{
  "n_layer": 13,
  "d_model": 160,
  "n_head": 2,
  "n_kv_head": 1,
  "head_dim": 64,
  "d_mlp": 448,
  "vocab_size": 2048,
  "activation": "swiglu",
  "norm": "rmsnorm",
  "norm_place": "pre",
  "norm_eps": 1e-05,
  "positions": "rope",
  "rope_base": 10000.0,
  "rope_fraction": 1.0,
  "qk_norm": true,
  "attn_scale": 0.125,
  "bias": "none",
  "tie_embeddings": false,
  "parallel_block": false,
  "init": "normal",
  "init_std_qkv": 0.0443,
  "init_std_o": 0.0,
  "init_std_up": 0.0443,
  "init_std_down": 0.0,
  "optimizer": "muon_variant",
  "lr": 0.00215,
  "lr_mult_down": 0.7,
  "lr_head": 0.00612,
  "warmup_steps": 107,
  "schedule": "wsd",
  "decay_fraction": 0.731,
  "decay_shape": "linear",
  "final_lr_fraction": 0.0,
  "batch_tokens": [8192, 16384],
  "seq_len": 1024,
  "doc_mask": true,
  "z_loss": 1e-05,
  "train_tokens": 133900000,
  "steps": 11369,
  "dataset": "wikipedia_en"
}
Each number is 500 + 40 x the weight over its row's rms, rounded and kept within 0 to 999. Layers, rows and columns count from 0. Numbers have three digits each. The size before them is the row's rms in percent of the matrix's.

# gate: layer 4 MLP gate, 448x160, rms 0.119, rows 20-48, columns 0-159
# up: layer 4 MLP up, 448x160, rms 0.116, rows 20-47, columns 0-159
# down: layer 4 MLP down (transposed), 448x160, rms 0.0766, rows 20-47, columns 0-159
gate20 098:499410567535500554533465516498466475522536437526524393489530520474407448510481474624533497468505447526555446523486493504538493475512521499504542500430491557542462480585550542570548525574483492531512577513519461554526503429461465481506497480453442447426561513511557497467506529451498493514535506521543476488480548556490485428461551534484502501513514481527490494536460545542510442558541499466533527535515550564470567507446520433477551522490506495535613497517497483474544495526476531
up20 100:527462516469540483568486530473595561507550519498479500506525562462441469419446508471526590497488472565500464479494528508536486489500512430522488498346526501491460499533489577496468515453487526526450513559511488436468478476516428508428508558535467468481463484519505465470442494566463482489540499519514492497405516562444439532541479519523504465550447533537454481444479491453484460508437493491494508504504524479477574463509521599545491509474548456511491553527525536368475546498500494
down20 101:514514371527514488494457475499474468535494490484579499485522490533452424441448514586569458463433498533565476473554622493468502552535553469538485518423508480467541506473486484474437455453474533535498480540457544494529528458425471553548477537535389497484530521483537478452469526508448472558500591515507484468473547522521531482464531592490517557507444441497559512520507492483511463501472516463533512451478505463517513495542455433483438511503536513522471451564484507463559512554504478
gate21 106:550417495485567490480493494516463441486508501455502578544482485440527601530462498551536495496486499562490492569528474411526535494511524474542495494517557461534517481591529494541509540534529597506449535510586542539487476505527473431519497500457545506491565489526539539559462517523393518516500499554471474438548541543512490539539562514462547561515484494541466394507579526509500474409530526558523488511454470535486486588549492489533474493537497472455550500461508519512513459480460562
up21 103:554475485587509514528538474512481518548521492516497537484523476501454534543504540522552503536551400539446485508501540536430490569517497451561484494506538464484532508448482508458491501405534542468561451460491442462507494541529520524548539498539437504483534549456514470562550512506541558447411530582466470519518462525453483490478541502439494536573551548495500531510500415521465466512481558526536505463470544444558436526465477523526550537511464499477543450382489494436566407520501517
down21 098:504497520442543482500588530534525419464435503508503578489508542527529495463574502420439523431491468528508520451482467492552450472505505502513488523490550469507424506515529505466548543604523457471487428486437514518460430397452546482496415445421503482495544482465409486441461530483517504549564514472524492504534558554524501550487508487470487541525493513478540520510423539534530500479462473497477527510521512530498526447585466494505490529554535496473425498566426560555471547505450502
gate22 098:506471468503553506469492421398486574508527551549464510493511458568540419543504507463531510586530422531512530477412538538562570477556527487523526509455462531524484507546548485479496592471431511466512498498583574432516514485505503519508460479542536512441513562478453548557546485492451434452487509481465587493477446488509516443488473474461493513499441562580455529510425494543446498456510531510483505503534501509460538466523531492487451495463574457477562515432473515497545477480532514
up22 103:502516520489482510586517504495520486446477503493502506461469464504540553480499542506536538523474506496544449522509494453420496500505486482492507486427472503467522407439415554466523455510525458451551502462493505578553490457523596511498534480407446468540544424559579543436491527511494467536498458468564476481520561491438505520516415489531509535450509486357496444546574490484562540531494503424462538517485506549495505464512432577531509473486508479556553514545485511518524514471553457
down22 102:479516482501470481472454463465466443555447473535474484415470545516535456460548496468462496416464528495481394504483508473431485431537538546478542474511597466508401458457498497466492548468507511467500483524511500536523504542410522430511535474543443483494461510408548483450460437464479501528545541471557503535522551517521461522552448486505541493490566508408437513507565485581455485520492572513505488474435490568469516468448516523459467526445477576508495477551548503477479515545520532
gate23 107:491532531521527432499482522486456511591629486453494520492511588452465466475456516426492499508516465490520511450515528501498474444600468474549590482587511497547496487516466483486471467525491475486548513483478434491524470495461536511483493535538449437491430407482473505503513548451519489554537483532502517462512513495509570562515526481467549427454615512438419512479469447531536547455493485489475474469493482440501503542524466537503518485450516496579499499599488455451488581488531511
up23 101:491518547526481522504507444514425469551469587498513444470478439517490530560506507480484486477455481494520538467498499495477494564477521460568475545537437500499472514543554429486519483489539538529489456480591538462594512527580451508576482488488494535515502478479438485485512519567375535454503468473512506534516566523412459442408425579513497482538572506476508536497487511481437501531492461544468479506536539588507493517529496530438525559536483566462479570593502508489465504511505531
down23 106:484531489526558443597494464468435544492457585480465489516508502484484502524528568492466498502465581565468492547487486510552508505489503546488460527454417488459513537497460481472521423485441521494496468427465482490558507463560495500517420530562536523533582496477483472481512483464536496523497470501485547438464449559545468555485493515480503514500505500613532503546494468579544454518491615508590533510520507454486424540461504504532505512504550462438480586526541471518530474503514387
gate24 098:540537462543554514531496528535476504499510533463566532478607502517502504490499525490484535499509509589556495425487515568498516485583433464539464515549529510517487522533489416451512469504482468580488534542474479463496508499486522499623510541497453493464511513489512526500464484527487641503518465490522514547429507495548511511468536502488430527616525527457574603505493443496467439494505499532509468507551505505457496545490524596500486468480512435502577515476450569468531511555449538
up24 104:521559526484450512497425410541453516507442541548476505507503524551533510541503511494474544553522502533504458442517431532454493530443503501459473496441530467457538474540464517507531528476492456449560556528481474506578536423522520430532485494519438488519462430548507556569467445465466505471531486454468526522521493417374479472520465468455481432480446492424522515517557513561526488539522544531426436547496533444460456457457529413522485513483461477440472537471502485451541529499546535
down24 101:497451513514484503475555523505504499547503458488502454399515498554506486474478500453578440498512471459460503486463465488503575508519570529487474449480530394523482501530485567545556515520519442473469448487520477435453560482476506448585505493572438517490592478529508446429554477450575439455509457517503515503451496466528423530430456508520486545468460502596478555482537533537487527467542519469463539507449513503538521435467480537492506515465493572504492498444542480524468538536599572
gate25 091:498506487448429518503569519483542457444556522563501532463488552449507540553533497484515487459444560411481503545544474539505575524491490480547492480537466483500511465528549533512476524613578585559447506541480509489489516509494450519493486523524509499508462542502470519442494512485550495480405467507523539454474488529505484474449526549438496516512495507523478532551599562540433492487534552572505522551537496485466564572454534444490544540460471542421501435495572573556474509570512465
up25 102:493492448412491531535508499486494540477451426479553502446526447501498472446521494512468493533480501435487508471486406506472496398537499524456554532483523504487559513530556605466519428499507516513467453486544506487547545494538563476585535489529532567513468500526504520497495504531468503504474453473521493526534452471475450444479489500426518452488469516551456500599570525574495491471453472490464503484529551520517398519579466420467561442485583503486424482556496507475540440444527467
down25 101:441446511506513479518533448478495485554572497540501424583509547566457592507470487491490488538481462540493542427524539553491557482478539501547526577480436541522464529484478506528453533469449522518485526525503466464449488558502482443515456550483486489503447490603469462563511509480491468570502496496594496529480486494500448555509507470495441506589502459454412576530411477532505551501411494437507481483489462457522542476518504469434485497515527513523550513515470512580463491430540570
gate26 103:520491496513472481550506536568469532484501498519497466515463583415549515528479467477500518466473555468499589528449463509502479499521486536556472469498502503476497487498514489456544507567483496518528489509498498549546545547483514531519590489553519555515411432412473428452433536532494501501500502450431545493461475430455520499427507487534475514536540516529622486536515493540490436507547497531485495482532547500491478559487537559455445431446513484463604551475413585489477543527463423
up26 096:608498504497481537528472470411444480485458541493574535533556457476502517464479427505495481506519446530488521488508513491468476575507534486506478566429504520519486478533541579537489473525496500447515504471463509496485435529478464502516538434473492559423425495529541493451590424464525449505603512581525510514432480529493459483462441396497521442460427485482481479413502513495514528522471520508503459541503535472559469473527481544457435536486513490490409510534581499481542480555472530
down26 098:475597485556406537487492489574515470463488542473417490503459489473485461506481535515498492461517536515501507535488514465515431528520452498412569514509520478526506550539488499506514508515575494563562469460523461529456503513504563504495479479518556445487482472441470485391530513469519506534540525527558506442610519532441473499487453475498511500504447461446475442519539546543591535517450526477415560532516518581477475433519506508442506451548504436437518489517563478554530498526593499
gate27 104:562398493452540530488502589469522499447543487499465526505464470532506425576462472589489530463511498491525528504479473531479476499535457525536463473526436577530474460552526477542486492541464518533452573491531471492476486534502581501536417520454496538470532466497502500473523534486531518517490553554491476531560549511574480555437474524499375537530519505521493522531480500503584486539542538520479524489500478522608473504415483494443497517488534512499447515525397484546567561458426486
up27 102:457427476479503460487546488521488525512446546463470479461474487554466400407496527530494459479546465515536518483558539521490525487458417484535492500530446492511520448509555403453517460489578507520458514471508515491391442548529582508527515535445511556520496489495505479498552542458460424456421458565528500543481480527499418500483552473499467513569559480437532405527450503460538485572499450456465509465493496506476472468483522538503511562485503553494446482520508486506430580480527457
down27 098:510540465549533485491454467563483458533582482533494423474503429501546543447523528429490501540526469520473493492487454505518456543516568505482461493457583444499510638511463487476448494467538497545538462461516546490495564511513477479538464492492443467472573467527547510467497501460472489504512489567484552475480499443546461496456521493495533515464482486537490521494554502534416490484490552409440582473528509462383450450616522455571499471514528477456523466480534560514454467493467497
gate28 093:538460514452436518510466637495379521418582477508509506536472527489572537426529559503544494472440573507431422514451500490524499503473461553524469544521462535548507547461509486467482548469514438450523447518530463465512473514482516519581580492539494543470486420485499472518502562501461499537572517483459495512521570467520482493479542488475459551525500506477535505580477513499529474509493473500536476459476547449508477423431476546594459542511533474515482528575521506536505498511465505
up28 090:439451437553447522474516572466481459506504503522577484538540494470523422414554532536515512504437582485493479465518457426530533518483470534462485552490481442463599558432561467449480459510526482461466530511446528470534591465545511457531469513499512460484506490467467483492516481536565588482523520532509487481423559479581446502473507539529532516472549462502516465487498516484474471475544478530430427509416472535451441452467529531537481484496500519547530503535535492520477398461492555
down28 094:485459495477514434545476535505496472568504560508519421532536441527423412534438442460551478501522484501480533548544497531478539482555437490443573540462544542503506503516532440524525425521525546476575471510541530504497487562486531489515456512492548501501590491493534526611512476480419511501450484513553444566565454501423518512424440542488480489546527498520464432471457474523500454506449588453539500530517519489515513545501554542505484487547515467427509455493493475574493542489558516
gate29 095:537516508520430459408481505493528522567444498453491499471513519559530554464525471550474457492566478466549464508481547442526495495550486503504531435443530500543415458550510524542521506503453487566520478521501533487553462554504505515465541477406496453540513485465525560529481503472560475473613504491509503460441506562458487500553469508506494495485482598532512489483401417513515438501505523484543488482473416518507562497504502473613503500488614463562508497493431522542488451481450486
up29 101:564513432500501466466504491452561525578475503569465511486570452495444530492507489496483491501546463422518534461512495548601493441538494537501475517569533494573494503444607499489446488529498494506502590548489512523390519448481545498490484486488528474595540490483518554482449522474529579458547489481474509488544483492432543540462529524549501524480508507504469527500463527490595420519553495487493481499479449451498551481465418457567467522542532541567464578486490465562477457480478506
down29 101:530559482466446527489560480494488496498496449506598519476467509574482431533473476493510514491471466489505503508552513604516526500532503532577513506515530519541500472473528468504533540484546540516468528574508536555537461407467517486539527523432486513488501406545511567465448580509545491516481472481497495443544482547481462560426434454482571494495472468496534412503411525406555487537467483459543467470404474510548574540475482483475471558535488566574522461476527529493501505504539470
gate30 101:543535434454461427462491449473519493535532514468454503530509530522528476507503502531475499430473513541560524449430508472492472561499525466456485404538551507505460434518489467499556531494508516415480510419473428571459507515481506516488496457463515482491446516489457515496499481470555564473491503519455447549616518520505515495492514565562452491559533502489462473533486461451489498514479535509557445434422469463431540440465580511506495488510612540461481416487513424555556457529476490
up30 099:489522516511514529430499569508511547546365515524486469513396531488489536558502504482490523482537494521436502482477494538525541472533513480557533542451499476548524527500488543465442501556438451502521490502540487473519466477469517461510535469561477498558467482494567445462571528473483433546537464416554549459476422499475494534526449474492541503456503499530450499407546549501538572540557448485496485475455560494442556460542583417538527525502460505488493502497509566525471512576415480
down30 100:417532526562501527577523480495531424442510439485452470470535450516564469534454564501449475533484510513499483382460493472495509482525523550570493482575475466474475466476551525557559558503554509536482457516489553496519457584516563530523471521483471478521503487453460468532376500536526559496518469545460515517567494546479525543454440402470519506480450483536477501523404507509469447458469562446505520493457468434511502536498467505556495468524467531483495473546496483509532583557504523
gate31 100:539492537477444487574506491523517384521543537430536501483566523555484499526557458446446497570554552483479549529493578533486504545523481429462512470519508491524488506540491472535533506453512483536496587479529565413521531510543507480602520457459437505516548509436495590485481529442566515492504570570542507520556506540408546488522546491475483560564486554476560450573545464509490533509487549496530495510532537499497507504489518503460504492602514511478519492489512526434477510550466449
up31 101:513523496513532501521447547462429509480516598542493543462449416460499467509444489500455596503482538480493436491464529579536496517553502495500501535544492489503530499524581602562490504453442480452505415540469522461522439510551517499548469441457565507501524546486503472476523585456473464425444432455444481476472513442551487517531487511483494530519557524477460475507572473459571498404538500511505533487510540512459501509485415553485482541482554554441492508480501481504504492503553593
down31 100:532493582485506433506484498465478455457423597527496469506452485431536486460515479487481499457508498510535438519468459481560479539514519468485528494551492480473510442551457555530509464532412491451513488462498461515583533540466570502505469447485472483498476516515509550497481502469518486563541636484496569433449537540478466459441508548474496602525456537432480471552505508553559481495523514453473497470481453609503514427511513546429508489465540512417473504528502464516449500496428518
gate32 095:518499478506559563427486512512441395454454498596533518416485502514445495509456469524491460558542411496516516514454443535522510530510525507477524520530462589431544473503422410476533445501509477493532505496529506454510531485518541446555427558469524545545495446503518590458500545501491506450438446505524528474526500448520460494503459541499525522494425483514515476533509516535485577478457533568506528488517506515449571504470546480484433414583556485475554498480441474492473538498499452
up32 100:485552541533545619556525529511501527485514464502443507510530479514502462508423538527487490453504501479510495512440438435442513485517510452445511475478499548576501446504491508556599436409525496525513440494537482501500486561537496511508534515456494506491458464525522553456475412490511475460457437470549534456495522485507547496486513494496478456495418531505501425518502526510513579513512524550381517540551532561533593513471484449505498476505597493553554544378484525514469509494485501
down32 100:493513506503437495448486433512519492471549529484522535438483500484481459473548522511516475543472481497560438531511506453502434479538450456529596539502487535424521510487558460541468557470478477598518500471590542452544503440449502509420501511474550542517424595460476482477482481495502464538516497541516575496498503543509473435493447490500423466444443442442531486460440487496537449467531553496539504494495485428471451544508522534493545449606516456551517504462499460514487426425552521
gate33 102:510485449547459500554447514491527507491573478407517489450511464510525583520517519536468490545560462492522515544513581480488498518532461458595527535474533507501451460519533446483579572447517473468530503508486500542501586601476505496491494540524540466426549545513530525492433490519552522488515512568511507477473513514522496445512541488563442459507502473519513528446482527506527551487505478496496479424479459539446550507514517494466517389494532468497557498455369556547467463537437410
up33 099:541478515439482500561566415547490508549570506554460457440445464442528505482503483487483537502514433581563548533492551498473536542443524522489456558495486536503499429543577500488507457496494518536445571507474445483476543481514448506518484484510518589618478557512485511487575489478522484522508469547544538481518488506472492471511581455492575444483560480465547499473489529475578491418533503431520492505452554528478488493442517444581490455453455542545483458492492515577513454525511521
down33 100:560568439530473422494512566510433525438498508457512485528481476560438436524505497480444436429468538443473453505540490502487481461487589469516498490494467511494446489567584442481545473551509560498489438521537489538524491464466466458488532484459481568575491491492473477544484555478520554535496513510470553481498598540524485463483435488510596562477538453533503473504438416579511492470504538466568515511479514548515502507429493450532543478518520472507545500535606448527526501538491540
gate34 102:511507510521526510563456529437498527534572454490546515506465508554575529500450601502475509479484484515541509458458483502571496532477586488503502537481486480427557484494522448516473541427465474560520523497493496564466491503622487442496558506426517518516433555454486439498522513522487542447493547532515484489432515474533521485491559511504468458551476535567470499546529458471485438426528502510515449552506514557494482513512469582500400499567504548478541575476556562437499549520515431
up34 099:481517619537542573510477476604508545480477518513447565509450494500537520454519498553475397546475490536443451575589496508569507451496540528484479453540501527462555446522481495439475539504536447552507510469529531502507456567523473517552557503429504455493502491450482468456536532468434449468526503545503452548495534532494525444502475483551504531544614518515497517470498475494494486545535443561513479467540480543443477449517454416437535490489505518477504488509513417543488451502500562
down34 098:496525458505455508489503456571452596450538545464488524521532482494447506438470561492447560575472429471540470472573487581583555447576515444487550452525530521478398418530566535449506470466463551488471538489423533497527513541442489474538520500483446542503495553472403587506505509463521531479523416509494507478513536516530500535508483506455470506402495510491501469534539440502525491491543498475492514491514509564496500507478471533496491534507539530510496556514506494378474452527500482
gate35 105:479482568509493498496585466509527532448474538476528491494516451459477504545468539488515404468495419614513519475503507527494518523499497514500539473481479519507455462461518531421533450443485584465486543506504422461475539490486501537491513441487442413456510503364498493428502565516498518500476516553547544546509493538470481502521541579487497554558499526540542509546501473460503454599536570471521424542495413480421491480522495493492489532527442496534479551494455476430535520463516452
up35 100:475570574534444574499529448476476525458501475509487490544523463480546495498553410481515536459471535506531483562464523534516553492457468495472510462495548495509501498527451502542454453556472429500478433406503517577538506536571478419539480482478575471521554551533506512504498458490519503542480483427424488548508495464476503443503463518554549488477539462493434532459591523511574522433510445454508500548503530550462545497426467506500523477419519473526512518471528485560563501559395499
down35 102:514472508512537466519500577560429505491437491573550526528509508463443490451466524500491487533452501451555523466457495500493462544528515452516543501470531419525447483530497445519455543507488470440483519557513457508520528513422522458488470493536479566468532534546497461503388556440578475429483413469506506554481472466507508453507571471491546553559508539576451534479436476466424473460524581499513540492475546479500465424488546524427479523540488484487549436471514542575472430495478479
gate36 100:562479467513495479556429551499556545498543507564459547501514530477518420527496487457510488500513462515535501543472528568471492474562515528528551481446468554493495556570516537512495517490533532561475509480405503431565496507459491527444439483459464456494599471498424458480575485513437506461476469524534473480479428509459545527482488478561448516508551457437466583469528548487539498482496527498515432493531469529454510471470463472489502510384575420570539506551539543516539536501539547
up36 101:529530433514501417493527489453485455508562552515448488518447497413568555494551519457545554523481455572538513528498563490471500434516429538508522459466559482500535528500493498535513501464516484445522541542498487456508534499503531480505465548494444452484433446446488442567565543518449476472538461542456503451482467435464400548503484519452497486589526402584521474522471501494461470494552536455514546436439499457494499548512469462509513580458465482542525494433542500477470491442549491
down36 109:540469494539502526474499430484513531478490474442560568473464415488479524423481446495493528468508557496512525526484447453523501519554483420507515497489474467534505584449457568474455529540542549441434550595533512443446547527610517510490531499623507428537517491436544479520505582512558478457511486491497478488490511471466493484546507464532479502493471437621511522479471529541428495553464524454505463508497475465449507461489484515541492505462493569457528469471517429489457503492506443
gate37 096:494529509513516477527515521524561569533498551479442472435476483467550515555497446515498498471523564508537446502531520449497477519467448441407452507513449464454398496483478560567387519568444536495515448496499519525496411457584502565530498480429484541553458510478482534436524556536469542529492525501505512454452458568493497463499460484543492468434523486549501497477569473525458424516480475498535498511497508522474538454452517532505445540497497551515444487581490405502416533469482483
up37 099:488478465502489504453509437520491557552486524496585473465562478526504442457465496496526556527592510496543525497547474517497530504495516571492505526513485466443544526481465517581482525528538524513538552519562466565537541503476532459497482529458500468617413538528508539427491483481475505499448463560480470509549529549495519495534546505579480486397514414454571532478563503480552526539548498509457477523416571512502455510529445483499514456523420501517480572579561517535461497489527429
down37 100:467546519493508444556478527438540435460412414501461500518531504499497530471543569460491471517535420508540497483480460525546497490575454469512505528532466525530461544451491499536520464477452542522466431424473508478531525485487462497566499535514497505487572496505563576492574547489414426485551468459504515521580471458498490510398444572451471435527502519453478495490493533501510531525445464460514460562500442453564548492475454478517436444509501499445577476481491409534495536502509526
gate38 096:474553525544504572458461532524509516523453573487576448474452503581460493513478456452524488528493489576546444495517480583470433556520617531484549423487486516493483463458494527488435554479494529533543491526562508489512489520468538506519518500435449553419535508466528478500517545507490482520479512511495505524559430448559446524485473510493480452463445434487522546583543532480483482541484470438472487471525509497500451533447463485479568488511560526521547586586534454562541484572459479
up38 098:548493552510484527478530528594562530515528538523507525445437547463510512509490471459480433480507480472446497553532486433529585551457539567504505477477516533462501512482565561443565539430500520469515384537478489442453563513487541550476575504514573486499554546445548575449426488459529559493484497535537500495481529524541464487490525544433541523522469454509528414513501541439434535497575522521462519439519509485523438495489496466444507492505440531555510522519498503521580464513506543
down38 099:464439502546572473513467528490444462496497454492478483468511501564561453471482534492522524526566461561505514570453523549561471478417549485522506539509415520538521520468522525437481488464425521518471430612473505439539526546532529602536544485375528491511495526532527494479587487499503518557486492523454554566471479441500476480512483563509473516457511466463550456479492570506458497480457501491508461481534493566519539588509549473589492530502513482451519538457479447531509507506440486
gate39 101:508479535512474430549506488536530504531524453473511528501421525513502514465494602531450534555525467501528517522526492491459479484528499408483558538523587543568418542494472530495540475451499484490468533471485547520491540531568502477481524472445463447580506506460560495470468496532535572523451444509454474496561496579438525454470483477473470509498480454538512485444543466645578513440499519540538452570481567519517469436479523471436490494446508465454566474476484445451519523540507523
up39 100:487534509452464468497509543520489472501489539502493480501497533572483518596478562512449485536451480493433466463522495476564539503524569570498442486505514437465521504463452476408513514546554488488492576542503479548515495482505426509501509490484466389462505427455522502486462581497421506513538410504517449541570547494498483620486536516527499489437548503531490486553481527431450473483517524465509435455506474431453445526492466402481554476455547460493476452458507532461504478557491466
down39 100:482486531522460507470544475529496503487439531488498446524559503559456499453541539509504489464489396483437443479532492573489465517516518529469539469479515547523526439438517457511473499460487536449566535527529464434537486576432584503524478489417509468501504499511485465496518534470560445478440508496545558473449533493525541513431487453481440447428450441454581465474412588521526482449518528515514492486487573495444549424515525520573488497518562507543542488510512447461420507535545467
gate40 101:472485493516443428510561521520443452612456505463531562486592456533472499457580539582482529527523460508540503488424558443478495462504485464458503514520533465524462484574554540524501483555452466477463571433560478473426485541473502451573483504427503480493540574516484525493483502548441490472458532551465467471456486543531467466513515532524472543560525534484528545528473478450511524494479506466536520565468455478502485554523454495503560524453548502603546528475490489548551506497526586
up40 103:508449444520454450479503510588476486497621449548450479477477495481530482497509515552530441548498539514537467511486469454484527528528459523512509472509528531518571537443631581442516497513506494489527511531484524482500501532471554580481527487418566452449516521526467544540531569467469520435485454535479425468505511509447535479616531524427507503502605552481545468533412501474509496489511501507483509485565516455555438489496524484508552527497427500503508422496544519501507483528464537
down40 107:453527541422492458567437450519473523513504467539559536533547517500518464552523516486421486509467461594429477462509514428451447472507512503378503451552485501491591517506511516445529489535470489484470398429500479416508466496533551495413491438483562441487501497547525567539489539535435556519492479530532459492487490496485519491552548478554498436505509442401512515508484522427499484541548518479528515503469459521539497421501513470514515588501494447478473529505517553540508523476498508
gate41 092:470553480492431588515564457551499529487483491504472525375422456561534553461483544425489494499539504575491500508527502525487476500556492509575524434466487460554500524473562478493551547492480502553519471461517511621397495516546503533460530503496454476489493508453461483463496530472467522441516562508463503520559517478507456522458497493468475508539523529481508508417527504579557468534494581506480500455514487443499544505398502457526417457463494489491431514510505553552487576504522533
up41 104:449557517460430459517491460529511626544459521435445490509517589537423491496502545521485479515505537586443518500486484530535501509538490516541501442503486471480475574463540542518482463554468452470544489551553438492491525524541506452510482570470534460553493500473511531502543508491510464442515497487458547507537589460513458570517539489514497486482445559457502465519452494467499547436567535474469477496550503434518509517513401442488465509476524461504382444544473546561552509505484577
down41 099:474523567470440611551562515473467516554525506504451512511522469485505463548511437525528523507463563503466578509533438520585434489529491507481437486448443458486501529474508467486472516525469503403445433556552575500473462428534567492480486430519482462535517460532526459494533576521546453458527505497548510499535502471545466481528416529526501523531488479441411487510507499482569462529502495482521523406501529449434453502480519482519462460443535478481504449480560502533501483456494599
gate42 096:545525471453502464446527491490495462524433535535500482588438537404522509498488535471592491494468486477455394453507468467569477468554456493458536445472479541426518457583481473466483543573444514511531532516459515543414518499525489510473529502560549487490467481511485486451533465447557507497525470531567566577483521482602509489509572563489559476552522434502469540459501554413528505466440486491507510511539507550455547553493499508561482496492492497515557503559512552510453517483490529
up42 096:466530513536433486540535498563484456452523502512443484489435496452556510540499492585461497488497543535507505509515444504410501569485470553481511493555501567467477449473517544493484538517489378467493439521456552548499549495542584514505539498493451580474586471537478452558453546509545463502514484499520469533512423505542503477433522498468551427522521469481490486421494508476420501511479572493488545413484570476476518533458528499521469549510538510510502456579489493507479586578454474
down42 100:401507505520511504473443479478448441500447484555582524520490497505535471537508469505425571560525459527562532513532508537487476536506491530477554483429578503527462547465510535477508539520465513451503474441433554499484502549493539486453427596501471530438531497462495453586474525453422526453530517476545433539562482527511452490416484473481485473490519486465525438459561597485440495456536504390478512482540503506484430458553470471467479476461543571476505468463482502525483484526471496
gate43 105:507521578452502438535564499480509431527567509501389576522473498510483506464541531529523484529555570544512498517442526520455531567529464482501475435459455597541472566480488554525514485498462468479495480535511522522503466549497483579489461463510462480518495483517479485570414524486610449521567521447510528500531512486588453457440479541506522528528544461493513447519438547549519488493467481480437518445546510443538490456539503560429509504532418528504536471528554452506473568523529497
up43 114:476535500543563442446521461520564392517496436522547515512492534572528445578528449498480433542455548468509536513526506475460534456487454434471459493400527499547434515538505476512450443516487428478536502510443529485541521443543476568462514456474546447508509512504507504514514526496511499521556453453487473435417500496555522512435516415525523448451439517565380531502537475493452490463474484491542471500437543517458483471525502484481507448406499467519506509490503549505564529528538481
down43 109:427486490473537482514508522449492434555496520504474526559545453530537545423542558511440541542477553484488472488473561463467536515498470537516393482557546541435483525518521507449500463453500512461546482484468472475538512497471530572546459458590478495481510504491519520569480606475487499431527467458486466531512484543544428567523439498508468485471430470644449495480488508486499503456484554523453570522514510430440495546513477507526435498486431526443486496571487567492489508499501471
gate44 096:469452507516570424463439471464524508590512508486501519496565495536400531468514558573457431484602492487450502449500561508541466584525538449503583507497538544563454524500473478486526480491469517399552518490536507510497503548498460487467457462540441462537426540503507513485462576520554481512439528499466516484441495462485476538479584510482501520473482467514426492481447528489456558559499524509499525512528502514587474532457537519544408536445497457511484508483547490535498507499559430
up44 099:543419516507561484523442451499525458535502466452486547524489458476470487468436538470488441567467461524414448500537479461477542506554446540470583483497538471461569468481535488548523437474492488462529509406543508441508464512480531503503515465414507532489572472497429479460522457501511428489496529495539497511465470490479532537551498448568613489477596565539496483525457448470563519495452451528495484471455509482525577474512446525587473507461494452565535532455508534514456469474460506
down44 094:578492523477481433475517539492518531486499463569482531491459493532467515512516583452462479441560497544498504518415473523499548557486500534458567515470571539550545508497441574424491443436442467517506542461513534503495583536477550461501479496482516556507503553544448496514551507546497508431452514460449489461453487447518496586492643505477516471498456528541498566508484520506474491599486462486557466535473561554504509556449482481494491500534481461504465552430489513521499456548568536
gate45 108:554545465550506491450538493499442516518501468495489597489460474502592509408521574549515485500494528461570476500468574485511542432500496568487503496489502480466530550511531517467499520527515455479461491458488484542480524499412471515478542488416611453519499401535499421573494471476475482540512489570426589455483484546528484536507458478530505510518535492439483494487433574533551551475508444491505465486512558437541487510464471525530552502442469460492523552508551463558451453544498458
up45 103:482530492489506582513522501485508521490494455517485476515517469548494551505623484438463414554562501494488478395503519605422519468503550482532443471465486522534491536541491448490542481457478497552439504482497454493510469487500546548581550473528440501457531461527482523522416524474499529446509506537579490557475487496408463514489515543543468485479472505453467480544507517576476514530549569545528577545625508473490497470460475497498472481519504447512619494482509472497478501546490467
down45 102:508547517455559494568498499475506491483460423451537491451481491467484454569561493556488497477561555502532470464487461466532436478455480474563478449492549477395597450424540543516472472492454510472492408461479462523506489508474499553435473516443435430562470465494510450523503537568432563486457524492494500502506472541497458465522512501520522481510507499559500517480455594457451449454566481418526512485492525495503553478548568494543550449410525511523558460483474497503524512570473512
gate46 107:411466522492478535506416485465553473478496490481508514425515525538487478470542487546462568501470464414491473498509491487520503554500443509514537537529532543464499466565529511500502557471532440520533484541560454448488489460449523514486529534507539594523525569587460436498497462448464531578469493500496552599573473532529492515448562504390452532416494522524432594538515518507481562501412500536501537491480484483532560515526502551492475531536536472514480565534460486473493524457484446
up46 107:492513552482486548485392472480512493506438506515500488466491512492570499412498502469517447542528508488481556494604425466547488520523513424379522498459479500504504528497438602427526504466509513457521519481466462518491489490486496516506526524525486592517430549525499507539459469500471549518496558500499548589453502530503500528534559528492492445533512481486547429532536441506485572416583492518550544463501463480496540518498488509533460503568511540485433522450502437480532412513419539
down46 105:490503522512526575553538501503529497483497483460450553551573471507484491482515460458613511535510507556472440436509508567479458472422487447478504558548484525459564466471543500468482481498427506425486514539517503536492555556499426548476522553485477462588444500485480475545507511515481457514488582587527474480551546509466533488471453545497412483501470453560500498423498559531500447460480502489444494502505528527484476422569406475489491504451459516462590569497510533484495533443464475
gate47 096:449406498437401492478491519515485456459511487527519441471535478512599477465525471557539476481566507471466507492518458578500423584548433535516455478526532522548539486563601494495534485533482582471516527507509516516460528470465502486512455578600531461438465443491465480510481429522494509514424490510517561502443516511503507490465567558486526499523511517542513457539509507465460580508564546517483474483483544440474595535489516498520459501465502481499516546446479572496466576529494517
up47 096:510503542535505446535517603431458511475459510466497481529494627509472486522533518500505479467526534563496540411480530458487558501539555508535527485484407424502468578437451556452487520481533503502486481530488457496547497530446443480476519522445507503495557557452598594497476500573446416511560475473461435486477501467453564527497558488479475555472447525450583512470467512533495496469475463532501473538507515516559417502546529473489539486547545484517482485481499436493478462471531471
down47 094:444465555448429403514535516487487500445422458479513514493495584498541555476557508507495551469594512559490530496447513512499494469516517466534481463512455523553525495538487501500451499521472506423539512563481477528540567464557448504510514463527458493471553476419492561465461543524622522519562476515503544538472496503493561453494474474510484542504461548479472528517473559617524447501570511516448522494455488474519448552443511554517431454540457451500553506444528522443470475475534450
gate48 091:493523437489451487467510447465506488492502537473481518502500528585506494446421433475500392527436490455491465418458479478521567460483560535530466487512511567471471532507436511589506508498513505459523478499533551482421480443531468558452465562443575457511455504558492397491496460563519511505537445579547556519550551499520542443560452496518490505491490485511499463565594544582477528482499464540463459532450483498484507458571527487513528500495460498478497488529553578482488471467503476